Weights of a small GPT-style language model, trained from scratch on English Wikipedia.
Architecture: LayerNorm before each block, local attention windows, exclusive self-attention, capped logits.
Each number is 128 + 24 x the weight over its row's rms, rounded and kept within 0 to 255. Layers, rows and columns count from 0. Numbers have three digits each. The size before them is the row's rms in percent of the matrix's.

# down: layer 4 MLP down (transposed), 1536x512, rms 0.0388, rows 381-480, columns 128-191
# up: layer 4 MLP up, 1536x512, rms 0.0477, rows 382-481, columns 128-191
down381 105:129092213084149181164130159099115096145123161173098105122123130109155135115110118130136104107168130170166114125117109105117130140116134137107111114082156079157079169105106098135146098145129144
up382 104:114091097137135101138168137168112155116112119161102144127102140108121128157125103127165103108091109135112115164109111135119107195107115126121115127163125139084100143088132102131083154131122143
down382 106:103145104115083104144145085141079159069142151137127155151116135086075106185096161187080104112126184131114209111134143116144120146080147154131107136101132133108113110156137123150140083142124120
up383 101:106093111104145146104133129135153125111121127141130130150174130116124133094146137143120144137142074131096117146168162147123117146128106126135103135155124099090137087127153129090179153131143154
down383 101:108125087123153111097107166098117156131135124115128085132114153119073116133160118131121158084173121143158164142136146186110147140123125127104087124152132139173140117124167115128159111095161129
up384 111:115122175137123145086121122142148112165153089087127093120091068151123106123130145122131139114108160119159128147166178118136113116101139123165152131147105147120086139141126132114121085109137141
down384 109:148141119060139148105109065162116154101105141114172141088162161116148144116096116114085135175131162123128103139123151144081147123164136102110099150094118135166157130130139131128136167136096096
up385 102:137103108100116121102117157143119108143112126104119087119110143084110132162136125148113154106175155123163105107141134125152083186125160089148099132166148068130120079131079162149108116142070143
down385 100:110096097097139162122111129111098144093145115165108134151121093137153125160094145095145096156126107163131138170125102142143102125131159126138130125185160131131118120126113143168062121155109142
up386 106:081138109123130180074137106134108101124101135109135143111150144086149123182122130131104134177152078147071153088138088108115093196113130143132177136183129087132101155073125125149116091137135106
down386 107:151099138151102118172144160180167126124150107161124154136117145099073117132107111115118120125114096124117168118098156156115141150157106104149148145142168113140132146180133107147182109147093153
up387 102:113097171136149113122123130130148164102146156142154103131139132101137182131157103170138104115117123139126143115144145143146127123157120095127156132147139077142115127158122152143147103120159143
down387 104:105112109096101141138100138149130120178179079146125109133158146111143138100145164117144119118124099100148164100088119145145125148152095135104120094102159135113148107141118134110151145143110132
up388 123:124102107129123102102124094146111117132115147125121139142116120126130119122125125146161117100139113160199160055149138133142120118087116107130126090158132102121132112114096165137127148161137146
down388 116:076116099135158108130132116117117132101109129174087136113126112143109094115110135120141109125146125156137107120126133136130155133091135124146117126106080123175142128136166135116131128153149124
up389 102:137087127120099157121119116125159139133179127120131116155081159118131098154137152075115093132136102106171123119144140180079135159098141149155133140141137140125118144091130140136107088102113117
down389 100:149111139124132129122130097125087085140126164119125120164119105156118147157154124098115093136153089138108124099124149123113140127146135127131126121128158115137123114098129115111114134139150177
up390 091:146122060113143130116117106100099123145161190122167066138092121132104142130111156116113101098140153161132154167148141131130157151163128136158103147127110129123140142099162115119152076117158145
down390 088:113073135158161124147152123124144132147158073086154122118114111139134139127134178114134146133075134121115164089136153112128158124137114146107152130128149125125145129181124165147142134177091103
up391 105:102100119110144151108147117179084107136157135136135116122091168098122112132100157080110143107137116137147156146145139096144058161103088143104148153168149105163116058097142121130148123099099165
down391 110:132094124110086097149134110103090132121135143095099125126129132107124124075128107153130137127161158125160090144143072132116154127115089135177163122083145105112112120112140115116151127137144100
up392 101:128129158106134153118114134142140127167146151111137142148131137084103122137115142171106121123094106145107115099183168125144109152144098129155148120125124158129129160134131131156122098151117136
down392 100:128101121088120184146150167105111195106139104147089117114167099154153112108145114117156106111171090139121117113136142099146118113116125125158110141156131075140110157128129103144134119113117150
up393 094:102125152076100202122118146105127137138108161137126128168166164050133127184115102124131117135179168127138093141183100158110137116149107146124152133152115119125102192133141142110132075171108134
down393 093:111134160093160151130145099117118113106152111108099124176113156103135110106091145128153129109103095151108134104145122106098140145116096089124122117094163170109108130165082153167172121147099164
up394 091:137156130181166199092152096148120167120120126135099104102111128144138117085084123168111117108090137115130099140186124129120141135136078109092134138149156088158101153118105145104144119112137160
down394 086:174126133086099136128092139133096150123129149130119158142145113090161124135132104112142144136153099109157152135189116153154125101139128113112141111109128155133094110136122119168099109130144089
up395 103:095105130170096152135130120108128153136141170120136102121119115129131120104170112140135145172123132130173130103123102147109109128141147149130125133120138126197157104173076141124144132138118127
down395 105:104134088110165171130145137148162106122144152116153171141119117139095157098153146086102149112139144122134158143111139060103142124162128117129165132106129134127174097062171078118123104112116162
up396 086:131142118107153156138095155103158118109132129145107099169100160109140136104122143101114097158154123153160080148148134101145131130107099106137106113121149089095111157128125126142151119093077143
down396 084:096119146160103107141168119138082092147121122111150106116153122104119120151160133143144131122098097137110121127136129130107127137165147157122132159140103177160108137104105102090082124129175141
up397 108:079102141110147168106146161128136121125110124144126155104127140089148167142142098135117111152133107107138117145122142122154141126136137118121166150141154119137130113136133170108092108108139106
down397 105:106127140130111178121117110098123121121187135130137136169167140155121086137126118169116072114113106150106165084128147176125129154070074155129140156115132128126119119135156144142143156132118142
up398 100:145155152137119184112126093144140169123130078112123123131129138143148135101142110147107118131130094087151143110137156140157102138097125091147139095140125133105108124113084158099102123086152158
down398 102:083095154148157118160092121165120173135133133108135161110127127072121099112123089110157156142104119131134123128129157120112116162119138104131186121124100139171101137132102147149157109168152120
up399 107:131128130146103145106125106133134129140104093156110165117138115130132127153138136149123137089134131163136143140136136131095152151114086143118150122146116131116115101123128125121121107124121124
down399 107:097099113129172120134112163109128138089103156105138158139141128167140122082121133107084103134091112138139100129153164111120121154122103102130142116132122097126117152124119161120132107093158116
up400 103:099113069142180148130156164115146147169104110106137159155108135131113142127162098106124100119117113150139187062149096145136102095143125122140091122126131130185147126096123131117136155097143126
down400 102:113122130118122140115155135171144101095188117134160157129073177082111117123149127142136140144130124138125126149134099124104129156134138104133135111159131131135117122120177114162125105121166143
up401 094:141120078137151143149114149142147153149137137143163106091094154125102165110117112136125120107081123110151166123133125105130107119135150127124117142156139110163127079120139145086091112127111169
down401 091:133091118146129146154122161122140055145113108137181109128069121099165147077089150119118102112090134110087150140136153106164083135129097094100112164123123113123126160139107123124172109115137089
up402 102:070114113138137140149116139112148095140123151144132098160118111126092106129112125097102130111123113107142119140129146133156109140108110129107151122157136120156184131147136136119157128113125135
down402 108:154133113120192100121140130129126101147093108097103148122121112124080158113118106129138125170154159157135155135084092095146148123130087082117141107134166100102105136104157113120137142150129137
up403 110:147101091119163160161145182118103134160100142145126128136111104133137109184119072121172123170115139161131143137108120140104128103139100113077107078107147146166107108119132170152143121109133144
down403 109:083138140110147149158121110126117112149075119124162092148114113077148133146123127101111130160140129138122098106151111154090129160074115115145159124168134114112109117094112115141109144126106137
up404 103:132131125110148115139175139130155166122160098070146160139091143140153161118139134100155121119112145102135154111184176117100133091123143097141134127142119128139147128159102129092130125131157119
down404 096:124106149126099126123115118132123121132099134140150107121129148101121115132143109107123119147144169148095121123138117093158109132118101098165144147142154124128132085136161129136130114121082129
up405 117:109128145142166105124153140136132138118101135075155135142126098120153119150147072088131139106106095162108120129118142133123139114154145124102091124144111099143140114127123162125147142160129128
down405 112:112136132136177111136134120164166104134151129173129142143127106164123119115089126054133123127120142119119138122132098173141140115132114114118123134156104148121136124149135130098095144100136136
up406 093:105072145125124138133136126107134135083148178143161168135126144141146082132143149119164170160126135120116153137160121141119101131129100115116135142142168127165126123135146121134090136103155207
down406 096:108130111115138091135149105101092098125056151141138132133134101155100106117105090109133144141126130119140143123144171125115134152137109111115103186126127156137114126129156124163159117097138083
up407 084:173135148134109180127153077188133142114159141112120103123110143132133141144093156135147105091100131132157154133138128131093132147162133156069139112178140105120123180108151134111131137147156119
down407 086:106135120111189108152079132114152127123133150146109138134143124153119084134098122089101151108137145120140104168115136119069154193127131134146111143158157074119147141135140073147117172099124093
up408 101:145128143151128122112122135121113172120128110114117139120119125087113105167112128085114106120205164149143103150170163144119093133185096083148107145126142087125159131073100122133145132144063163
down408 101:127106142103167129156121154087116127101128113153130141110115105097126099135130137090128159127124157112150170141110116097129131129101197158130147082105082063193144195135112095114103127153129092
up409 096:081121169130129126134107093158111127126158124089132137164091129121127142159139131100078108156150090142133105152109108132096078132088124081129103055161183145134126161091170173100097158140081124
down409 105:151143124173089130109096150170112143136104131131170149096090147147132125134138135117162094132149102152095128147117133126134123146092090119141118141111153179099136101136179127132132135107136112
up410 096:113141137135134097106128133106125114136127157107141068141145111121128156121114161129088170111143096096133131130103103113095053107133090118107129099160138142144081089090101131129162149147139112
down410 099:126134088123109100134176096157140132149135126113163126095115140090144136148138112096173109133171120116153162082163108136082157100151139070129150082132141102108150146162113126160087139130100140
up411 089:093138148106113138187131116150111119136175109125121100121083141139100137127134123110156102145089136114147170132174131136065105156145136125164098106118112123209139133132156108081143110150165134
down411 087:129144117134178094132152093128145135105129126115077099108158133119167137158148131123121150142176119151150121098104140151142127127120121089121122070176150143092107124121154208126095092110125135
up412 091:171098183172117107090110088144115102139131120162143145101080089121139125144134129118117138132116148156100175117110114121086147111096105097146117080174136102090154128153110099070127098139105149
down412 089:121102139102120099164178112103143156126099138136184115118140160127125123116133108108145093167113124129136120119124116118107122149157172140095089137131143137115177153147165142116112102080115103
up413 108:124130125149164118090130145106108136092121146146132141136153151102162181094102140135167138109097112149081138103102119124158062154097144100129133089167108115158098135111110147069142159129103143
down413 109:134141136144106149141089157099139131121141143179121137123146129142136106144165115151130107129115109116117103111144168175114122151071131106132096120088146115216107084134111167123111160094126150
up414 093:105120120142126141129173099129146101101124136111159159110124137142110156112134118127139076120158093109109107140110097126142146128149122130073169142139154161144123145102115103133136104132113132
down414 097:118103113133100125125144169093138138135126078137075128135092131115158127123132106142112118140111079114186106122116107103109126138095113117115113132111127139182154138112144097155139136149115108
up415 105:132096107118121131136170126139093102123158096122136096096081158073113116130158121157114158118111146102124119118131097185086150132136119093137102104157109170135112154112110106156096136059183134
down415 104:132151079124102124130150089132100134136130130143161137129149158149126114121123145143121147119141198138146120137156130113129087148117061116153117133137138158122114106161102088150119116120153120
up416 110:115130119132186144145156111129081101096149131141163143123097030137107146124175065094112109160108120162116140149124111156143088146113138117133081102122140106133106094130160147140124117096142156
down416 108:118149099101173141139121147161125122139163136134109117157082085107100180160061141111115112136101101111157158109167107093129147105158153110096166128111100163131161106158123099140131146145158143
up417 099:132112160095076150134101140146115107078085097114133145179148106080116173105118129151109126134136138150155131149115096131061125138099116089139142133137108127131103149121162095165159140144166108
down417 100:126082161123152167126145143123143118122165128180095119123126133172076082086125106124115162189135092131133132095103155139113158119137133091143137167167166149133110087134134158081117095102138128
up418 104:119121131113130118142139139100146148110173192077140112133059141148176120102147124130167122110115112113138106159126095134113127124130152131137123145148163113098104130112107162134137111130117133
down418 108:111115150131182153158155157136138105169121149152128115127147128160104081128128121099106144093125138156103099138120126110163140147100164105118136151108099132110117104139119179169116113154106062
up419 104:099087148165136092126114156116145169158097157095148115158105149137121121131118109084149116167109097100084102148134139102149098081129129131092133125129145085122162135137146130121150112080128126
down419 105:130120151139075138108132133142135140152123147135089102070169116112098125142100126087173103076163135136160129129118134144127162173109144158110177137154113165095102174127112147097141140201119143
up420 106:146077083137125114159137106158154157173117122143121150164157112130113121146154079084114089195135102175114127142087174168127075117151108123153161092111142126127181082108119171144120142099131195
down420 098:113159119115124150102114153115128119121153122129127117125121131145150170089145136148130082161119116101129158158145147136141144111098105133165103135101131145107132130088155152165123105135125174
up421 099:120118122140143117127142099147100101081144083065152098141104095138122125140137137095147141156155141139119120165135123155112105173167139131155101097169142152136100160078153134110156106082134107
down421 101:106075102119129110113083089113111122148166088142164101098140114126144133112102130139103152107136116135156135054118128165168145145076156118116139125126115145150118095148173188130125140190150165
up422 096:137160109113127127089138145126150112171139107089107096115100140146134130143163136107096111132153113163073090095126105121115120153111084153138106140143128152098107118101118157128155118154122139
down422 090:079146129118149082091124155137162148102123147154150115153133113144121098100129130149130131122103133114136134115144162105118154140086146123115127133124115141115173148156109117151122158166123169
up423 101:138101121163170152098160107142157136124126113125116113097101121121121091148165139078129164141134150126103115096130149136066113141114119120128107083110165114125132140121127137121099139132111139
down423 102:147112122144147110133173129119107098110101154122124142130151118160159130125150133102086170126136132148101074093123122102182093123094138097105103108084135167098125145136162094158134102111130121
up424 106:161131175171173158074114112153120152163107096137152105123095077151141101126119104124169141159134150135156115079156188120103118124107118151119119138123115115119148132113114115138130087176155113
down424 102:123135160098121133155111162121131204106118168099069094149107078117139112115148146139144109105136106139133177158108152151162120129115098166145135116120129100160142113132116143107135139112127124
up425 099:119136112142134157092150102137087104144122130120111119093142098113095150120139126124151132117140133104072164134140138102118148123109131138136154090125117119137102087156148130094163119052156150
down425 101:140090054140133177151110097129113099148133155131107112103174153133135132116115107123122129087133090141110166126113137101095127086169115115152103113156113138150122138118129127120128179154115107
up426 099:136135125187104126104145035191113115089134152159157156100130122118117114120124130086091138133161109136137130112138119136173094144137083137138146125135167148143164172167127148102099122153109147
down426 103:148147096142136110129138146183097137103122131131129144108132138195066120119089121133123121139142119117135114116090179094158144111127149125124137130118142127149162139126155139134129162127131118
up427 101:119103165122121154120147142133110148148146194071194112081143110134120117158113134105131140084147152139161141097166133154163118156108159114133149127162113114158147118161109151099138114144122105
down427 104:142106120129137157090166125102148159087129122146095142167138111147098103133096133146138118127127132148122166148107172102107147156080189102143132134154117106110189118074089093154084108153123154
up428 098:143136204136159136079159121133066163157132137120114115108163121132111138128148119134165147125165130181111118151101143125141145092151123084140136111156103095145141130101104124131100125102152152
down428 095:136162123104087083128152116135094105088132158075160124174171166180154103136116099153128133119151119149167147107093133095095125154089133167123190135108114142161159115138130143167154107181199134
up429 102:155115114173131144128162134141145133176157124119136145121076129140100105160164107112125150120114154148116139111120106168180080122147124139136109123152143137138101084108109123147096129123129130
down429 104:144120185113122157122158148131150141123189158144192135117100161120087163132142123096105091142133104122144125088116130166137108131170163124116118127144118119146101101121137150100112127132191166
up430 094:148179152112138146135156110122138165110111143157114140134149124133146133160087088084169139117162127122144162131200108111155110123119144117145117123101146118107096133131096172123146122104124091
down430 090:147120101147128126120139123152129151117105145147159120123165112131110127134125178112117136100110089163124128121078143108110153132116130058150156116125105131112151107154148109156136132166172150
up431 102:103102108151142130112178106113082099140160095085137127126135128119086142142126110155108120111144107153105108119111158176083116141112077135135174130119129155147132098151114126116079138115145150
down431 104:134075136158137114136114150124147159121109119156105092143090126117149107128147086087125161148122094169118150133128167107161206152102161104138126122153101173119123155141119122127114110114103144
up432 094:150125095125134112129138081130127146098124118101141124103143110159183183113164126121138126150123116127144138157078102128159163165107104095111169130138133136120106156098095123142118137081101119
down432 099:130126087107113130152110100129138163154130155155117141149091167092102132167161118126156147094114113127148097140108170139078111162142136167172118153113093128128132156122132168171164152111125105
up433 100:095135152101102122139104090164089108126141129072133139124097132144085144182105126157126092121144144130155135129056124113139136125104122147108136114151127142154163160143119128126143114136125081
down433 099:119148171103113135120150134116162097110103120136119126095115125123162077064126131116159148090128128140109129075172174112134131126140143092135117119133089145122089132136155133124134127137117127
up434 101:113089161145130129151191134181124111164191102159148153111145119127129144144154107108162138127129158095137140098115109086130121131143128107130155068136116132097118141172118165119108090138096124
down434 106:132096105106068089115166143127134141097110124111161130108134140159128096135100110112162123130149129092147128140108137084126134096133189105153105128121086185186120154125123139134137171116136106
up435 105:086110104120107159133106122159110115117127160076166125140113128073139172115142129121127143162149150157122098099139124139121118138109127103076148134154123136151140112157112124110128111123146195
down435 107:129170139126067106142159118117113130119130149104120147127112114155123140144137114064113142125139123134137089124102115175169128112156139095117130142114135092121152122134118095131150146102131105
up436 099:113124177141159139110130102145098118128130104126103106139123134121127120130163119091155129150150114171166126137161093157120113172129119104137101110164141117139135124093115084095143128110082145
down436 101:125108132134108104115162130096131119138119085116162155100116143145153147172088069132153116133155116104118109114135129148085113130137119168137128120146190103142102094109114111166108133120170140
up437 100:160144150116142096105145148126117136125087157130166101165128147113131117147154155112136126147158083133106113116148111123107111110118134155114103119119156149125072123143076128079081121142146147
down437 102:133146099150158124117120110129126114131110130152111146132087081172115164149136123095114134150127166118090113167109112132104110144128110121134128099126111097111148131162118149143064110123181121
up438 097:132111156135092130151102110108129139100132192111109083163156115124132154130154113138143100143131125131133132149133130122167117140122108137112179073114135091104107126099162176135159119120056140
down438 097:109116114124164106106136136152139159087097134118111137116145133096120108131114076139142150165123149144136112124155134147165102136127171111101129106175126127132098154132101115135088149113199102
up439 097:103100108130129103120137132128093097105121119099160149188129077130081157167131104096149157165167077137169147130109097170086125147110144131112133131139132126099102157119073092170117153142123119
down439 094:123161099087109122118100107133123123121107109165117160129160107152143120164124139161113164140135152085136096114152125185116122144148130073150151103120092184128112158117119113170130159080077098
up440 097:086098117139141110167115122141089184096158094108124175132150095138131109118103149116115172123114127125112178122175133183132112156146124113135139133153144125116082151112123131115051097117165166
down440 099:134135131171148101107148131145141124129143098156092132080104142115101134155178109122163141122144129126128124146071155114111124176170185133105109142128126138115154112119187141114133143116152143
up441 097:099124134165119128147124155141141112125117090125131150167114139144096103086150139103127135111163087117122136123135141140159078168100080098098142107149088145152115155127116170112119148085124134
down441 095:110159104123117113139096137124112151162151163171132154118083112073117117090114130144117115160126157129099141118095147132129135139156112130121118101120116167137109107162140115076157156124132137
up442 109:092143140097139166126108162149120181136160121120102137165165076133138128122111122147158115104177137156131135121123136112134087112138115119194170113146121085141133118107122139144118116145077146
down442 111:123182109126159140108091153152087105137135113129153134116110127112148134104091150138078108167131140127096102138153125138119106166101130077107115114115142148113104101139109085089180108128118129
up443 099:169107129128115106133153104126126097169130137096107116132148158128157125130114133111165126160157151122134141086142162106113137123137119133107134161152119131190110116148134153113118156134148117
down443 094:121134154169135146141143126172102083140098147125155126115152137127125095146124160157127110118091148146142081155119176145101149159172108152081136093142119108138102155134145121126144144125080083
up444 099:128140134120161151142134128133119128129118170099141111130161134142157122150103150104110154119105102131089110136133095105147102120126152095111136108139162055134127122100115145112125121120088095
down444 101:131105126153140126142097166147130184151146132101142124086099132098138133138150137075135122106138145124137168176174167113133089096114156127091090133134125146167087185154130108146147125126111107
up445 095:115111113148166119112111139106128136143115109129105131057134159113132100130146122129111167141105136148090127110158075149114131185121123122123131140123134098111168098137129186119099091105102135
down445 092:091111136151109105134105141142131136163117106106136122127111127145115087144145158134146109132114100101128150112147125145152086111119101112140112146101154159140126127183120173116199122106149121
up446 094:104112180095116109126144125126060134167108142104129164126122144123144117103160103183138094137135090146145156151142149145157116114110113118082155122128128134114124109148100169093145166126135127
down446 090:114137147119196139128153137151166111116143142111122137190091107100100169133096175108122110100110125166127089162164122079115112119134183150138148135133152082143146096093160137132183146111113160
up447 103:151136133139142175148145119153124122131142112138121117110135105137123164094136119106165118138111121144096131105118105153160152198131120154131120138167098135133117145132129149093140147118114133
down447 100:127089133113147142144159112175115178157163136159142135129141128112129195136148117152142129144095114142114108119118146146116152111181165158120131145103134091123115125130135154129147152155076104
up448 094:096094121086128066119107105169089108152151109078158159106130118130136133122120156122125157158146110174112140159169102126138124115113109121187149093129143138109135108132133128128111090137128100
down448 097:187177142118145112135143133122152140127115160139129118086169138166116130137154161120152094114111124098124130123163112147120146140110113117115077132151117127111117105136131122117132100116145138
up449 107:074144147093145130120095129099123125135131142124186129169121104129162136133103062133201144110137132110083130135108145103143121141100142160106170115143137088137133140134157148149148110137104145
down449 107:138092147107094121131100121114116175195158111083146092139106088134123153158114110127127105148108081141130127133157128151101090113136112142139121082124141100080106089115141153146095156102144152
up450 102:105117135136179129185180166144113110148146125089133131139130157157122140124104064107162110150075070125144134096086119156148128161123090141146131119131111121148129047128137142136133152157115124
down450 102:138168083136071107087110121117182083119117129097117080135085128088129130180116121132133134098113136166148136130128079105112147120144071157129120124154115133113117107149100110126148114099113117
up451 094:144118112140151148126144136151112159145133155116086113181107139153178158085140125121140114088139151097121120121183081171111084168121115133079124124157139116101109149127097150113122153125131148
down451 095:109134157142128151151123112107095136100136148116101115151108100115177188139136150123132146101086162129080125158142159131160150142133124125131127152141165213148133135133121086093133130113110099
up452 106:166120145144146092108143132160103151121109145104125144157149156115156152135147128126121127091126118162143133152112123143109092165122067099091119122142143126156077136089170130106179140148123133
down452 100:103152147100130113064156118123148089141137126130118104130126126095121099128142130130112195155127108166091097103113112166120137122121118124196123108095118148136151087086125105136149121097170132
up453 100:075148134108140107152116157097151123145086098055095111104114098156143118109123139172085145112144148153110143128115153124105132107155110106122153061173150140123127137076141103089135145106080119
down453 097:152122109124134108147099153176137177132170173068164124165123147116093092108122129149168119128087151120155084099080138089131101103057142117161173168108112125102132123123158121133132130122138114
up454 101:109141148138151156130125081118147147115135086130128174119124093113123104158116088127106157134075137159108138127122122167112134152152092102080155137145131121101136122118142149143100156103121122
down454 101:119124158102144129097107087100094150154133096108127131140150164152149121181163101141095114146127117152110128117133102116103117107110112140116150134151127110112100137112131112109101136089132165
up455 092:081156147111101113104097140172108123097184110066112119142097108141136131151134143142093175090124111143140140089141066123128117078128153129157175124117118099171134154144149133055155108118129129
down455 094:164181168172207135100094158162112107118130114131103150079107135111102149121132091132136134122117147120127182097164124114090146146173120119148090149128089126100158098125120136144119112127133103
up456 106:105160145099156141129117113130144156138131096142139114150114115138098107141137073129159173160197104139129106126134085158153094153086107137088149099136087110096121054154155170120122113117173115
down456 107:093129161129118130143142121150149139149139109116089139130166116183100111142110109112178150196132101138131105136076128110139129150098157115105138114110097164120133092135133131134136119094123079
up457 102:109117136120123127125125140138146135152118165145127107103134150087105131106110107189116145132166147116154132167143099202184087138129136107168135100160121150137143111142114114112085118107160114
down457 103:099150123124156105097149116086172118130163154178092115158130156102086185126132113159135124112130149146109152146096151121153113137117125178155130171124132110120152142107106117115114163122143155
up458 097:112117142140138156099169135141078141087098110085157125116119134089152134182110121090129083123132160142134112164153147110149163139165129120119126133145136099138093140114132121135149118136126164
down458 097:099119146089140112139163143154118148130138137105144113179094127113122119162128150099114096166144168104152123165144110107136119132106116118111137150119134111113168130120157189102066103131143151
up459 103:116182146144143109106171110151105116103138080160112127130137168106149119129125145132120109116107165080110092119140134158146152110139094119134155135130187160175088089055131159149142118139121113
down459 103:097136124083100092157133097114121143168116137108130136127131111122131145090118111147098144146111133177115138145183119137127083149129161119121112127119113112131136123116146125139131120115127134
up460 104:097133113159156179110123086110101111091123154148153126142074131145107106126149139124142111123174115144103091148153153110145120144148089102092166109137160135127141140144160118083155063075105173
down460 103:141171116148124133146147135113136142136163100126125152120144132120109142119137117098114139123080117143094129142129135127127147108121148160100115109123087087127138099123107122155094115148118157
up461 106:128108080127106144143103092175126133139066133123114082115080121126139119173204103157133115120125130163137154107138184166148107128120070133170108083163125150134129089143119156141133109096106110
down461 108:103121119097132144153138117152125121121121119122118141147150112160132157123131126071134149111130129122157139120126111139062085113144131126129121130127141097140097081113151129119149141103138146
up462 094:129121104136138101139136131129143167122125106151129146131158105115128148116094112130085099144120087136118124071136133143142107144133122099175097145147177124129122124112137150082160102140112119
down462 093:177139133126113108152113144126119149086165118178100060127094098150119149175134122123096114145164090113119098145105127109114132179129156144133080122115134134119130129090138139166088132127145156
up463 104:098096105135125149121174153081167082152135119058082126127085118123106094180101050114108093123104137152122092140172114143116107129116123141138145099130140067133139103143152132142130181146121178
down463 100:138125170099118139147118127108105146138145110111147106097124116148118158126160125100131093137094153106163163126151130113109117142134142117111107146136091105078147125104127086119117141130147136
up464 101:089166083106162118152107165144137162105126116141095132129150122121152141147157116126163093120180129145088163166127125123088127115157141094144148084103173118157124095141093136089155124124136103
down464 103:149099154159143143126127122137143157094116133099095162133152146135138130174077125123140138112117154125140154160123095138127144120160162166137148105123142121137152138114124145123172115101089097
up465 105:128145169133135133143085146158124137175156105151146094114126079115104121137122135124115130152119136163144154126190149142119097128163138085152123120130107123102113118166105121142120056117158145
down465 106:160129125091094123136121139126108125116104114080129136164133142136121103133133108177147124157147115120154090065121140137100097159096128089148138097154114113135128090120111135114148093121147151
up466 095:148130103119147128121114124195140145123110098141190101118131106095096134147146089102107162122099105147064132137091138154077128125095129098163143119119113072122097098144155137110104161126136147
down466 094:109143125118105146129137155133175146114131102105177121159072148127139102108159093086116109195144121074141146127144159109087105136127106140169124118106187160109103111125142154128133110147098176
up467 102:131149117138087134133072095116141147136139142095133133117142125141145116130160099140104132103127152164119109100140127123089099178139103111142151123166115100134131140135162139124103088108112115
down467 102:123112139071145135161141118174103114097131128138074142136151105130105136107126095145116122136139142166117134122118106135118109151123104116104149175123148083177098159155107123157161129135118101
up468 081:143128118143140104096106113154112096149186120165139143107110116158098105109146167132108146123145146130118120134152127156120099128099113123164120137122060140103130130120124128119091180139105132
down468 076:116104104116119140131152110098099098152106122126117130129128159081145116108125064115138098113132123135116136139097125105119143156135127104107101125091142113156118122118107136137172143111123111
up469 109:117131139135128105148127145117112127114104099134104137153099144115144114139120128130133158162144126144097111144139119150143099086133144114157157117147129113172179106106144156095143143149159108
down469 108:122105116125114157084168115171116121094149101155143159139176125105142156122139131125162127152154099145144095114088114110130129129120181151134131115134116134115083077089157156122139142124149165
up470 110:089169128134138177129157136145094118133059160143133146129080129120135146132131112159129117121153115153069097152098111092100113131155147136136130092180136118126115150129159155108146154132101157
down470 110:156168129092180157127112116139103134146129109144136110134138149119118125179149106158127057178136128117127127170086104152130165124127141154132111082167155121105059108156131143116163128163158166
up471 095:143142140094113128103158115107127122135152155103129112100140149092167119132184147099118107148117082104099097131111113142155125137145083150145141089145126143086100115086131139136120157099106119
down471 092:143106128134122128150114141127094122135088116151156167130103114115120140087114141131121132114107127160121128149155120146142153139111145151166125108084085078156101075124083090157128138153102136
up472 106:112136132125113135127121146087103149146114145115093113135153087131113170113138131127106120118103165148161110141116128131154128115169095168104135104148118130115135160156144170132109130147168135
down472 108:116108122116141116126114131100111169182095123114125078122162154130109123100124162141118137131110129129102145145098159108116150162118106117149138105154092122089148142132114119098132117134115145
up473 107:128113107130127097103142126173111089114128179081150126161158167098131124111155135143193119172101108065076136137104159092132099118148106132118134150144133122170161112135111142134114136099162147
down473 106:122137110138148122161126141123161108115122106122130104124094163133118103126095109124148113097108121119177148117155113130135140119110106130139139118140158119157138150141150092167151115191120087
up474 103:070130129152144133135161104166137151093082094131123100133120108079163096094105156124137133133143094177098133116129118074131124129125100094135135119145122115146110110093160129143146121136131136
down474 104:101103148141148122129128132181118138148108133092126094148108103115131133138108144114138122125095159172156124172175143149094086132138123099111153185095091125161139111156124107140130157141118149
up475 109:085090173137169101114067080165140108140121115114122158146131090108149124122136164128132139121095076117137089117085107179090127109163116085136143092146135113131118151135133158158122116110126131
down475 110:133172124090132144117146176054113139143142113106138119113106182152133058163155095118147158132155122096146102119145146139127115123120102130128093148117115130111144110113144103128109137157129132
up476 093:147081137115089120111133103132125129137117172175157153126102135117147135158114151135182139115155142112134107151177155117090117084122149105126136139154152101161133130120095112110113097128141132
down476 096:113126144102116142153151113088094132119122127181150133115143184129151182113134170157171129099127142107115135157149111082160092120160096079125085165108085113089124112099142142099118103152157154
up477 100:133133136115134111149133106117124115118108101090146112126142111098105098150100143144148124116114131081151141124141163155134174154101115087113081085144126093138119104130108191132117093142125173
down477 102:146122153123139142155118090092078145138189161099141154096128136121159149136119136123128119114126142145157119123151064121136171130135137119122139070141123092147130132130103137118091126120160093
up478 096:115123136142094091094169110110105146120142154149131133098158148077082173171150135121134130112116150120115108131157103116155071105089147077114157133125127083141153107146080131154122137114116111
down478 097:128106134184098149101132153163124116138177078145112138172165115156172142102163097139126130092130159080147126127120159147115111117114065149141109134090086141129137164114163110158143119115115138
up479 099:111125083124144111139147149122106143116133139131161118134123120107129106121153139101155122123197156190158119131140122117108123109129108095112152132152121178093139123114095136082099156092133122
down479 097:129110137138152148097143111119145146143134135153120172153109094134146133113135114179132124088123173117091132166139142140139122063110136172162091106104116096153147093148152081135125126160130142
up480 103:139128140133170144176115156128144110140174097099119146169131124151091131120134122119183161127164102131172136106088165132142112126104133109135146123159119125131098128099171122130100125158109128
down480 103:124123121141152177088152111137146157140109118118136130086100124138151111134167142112095148171165114140134119122115127137103073148163098134157123096154102134160177125143108138164138120121124070
up481 110:133121130099158157093137162108120107133098132102137137143098100140092111186139132131182095137145140121128112126185107118139138133118124153133135154152100126096117137125108119102149068126130103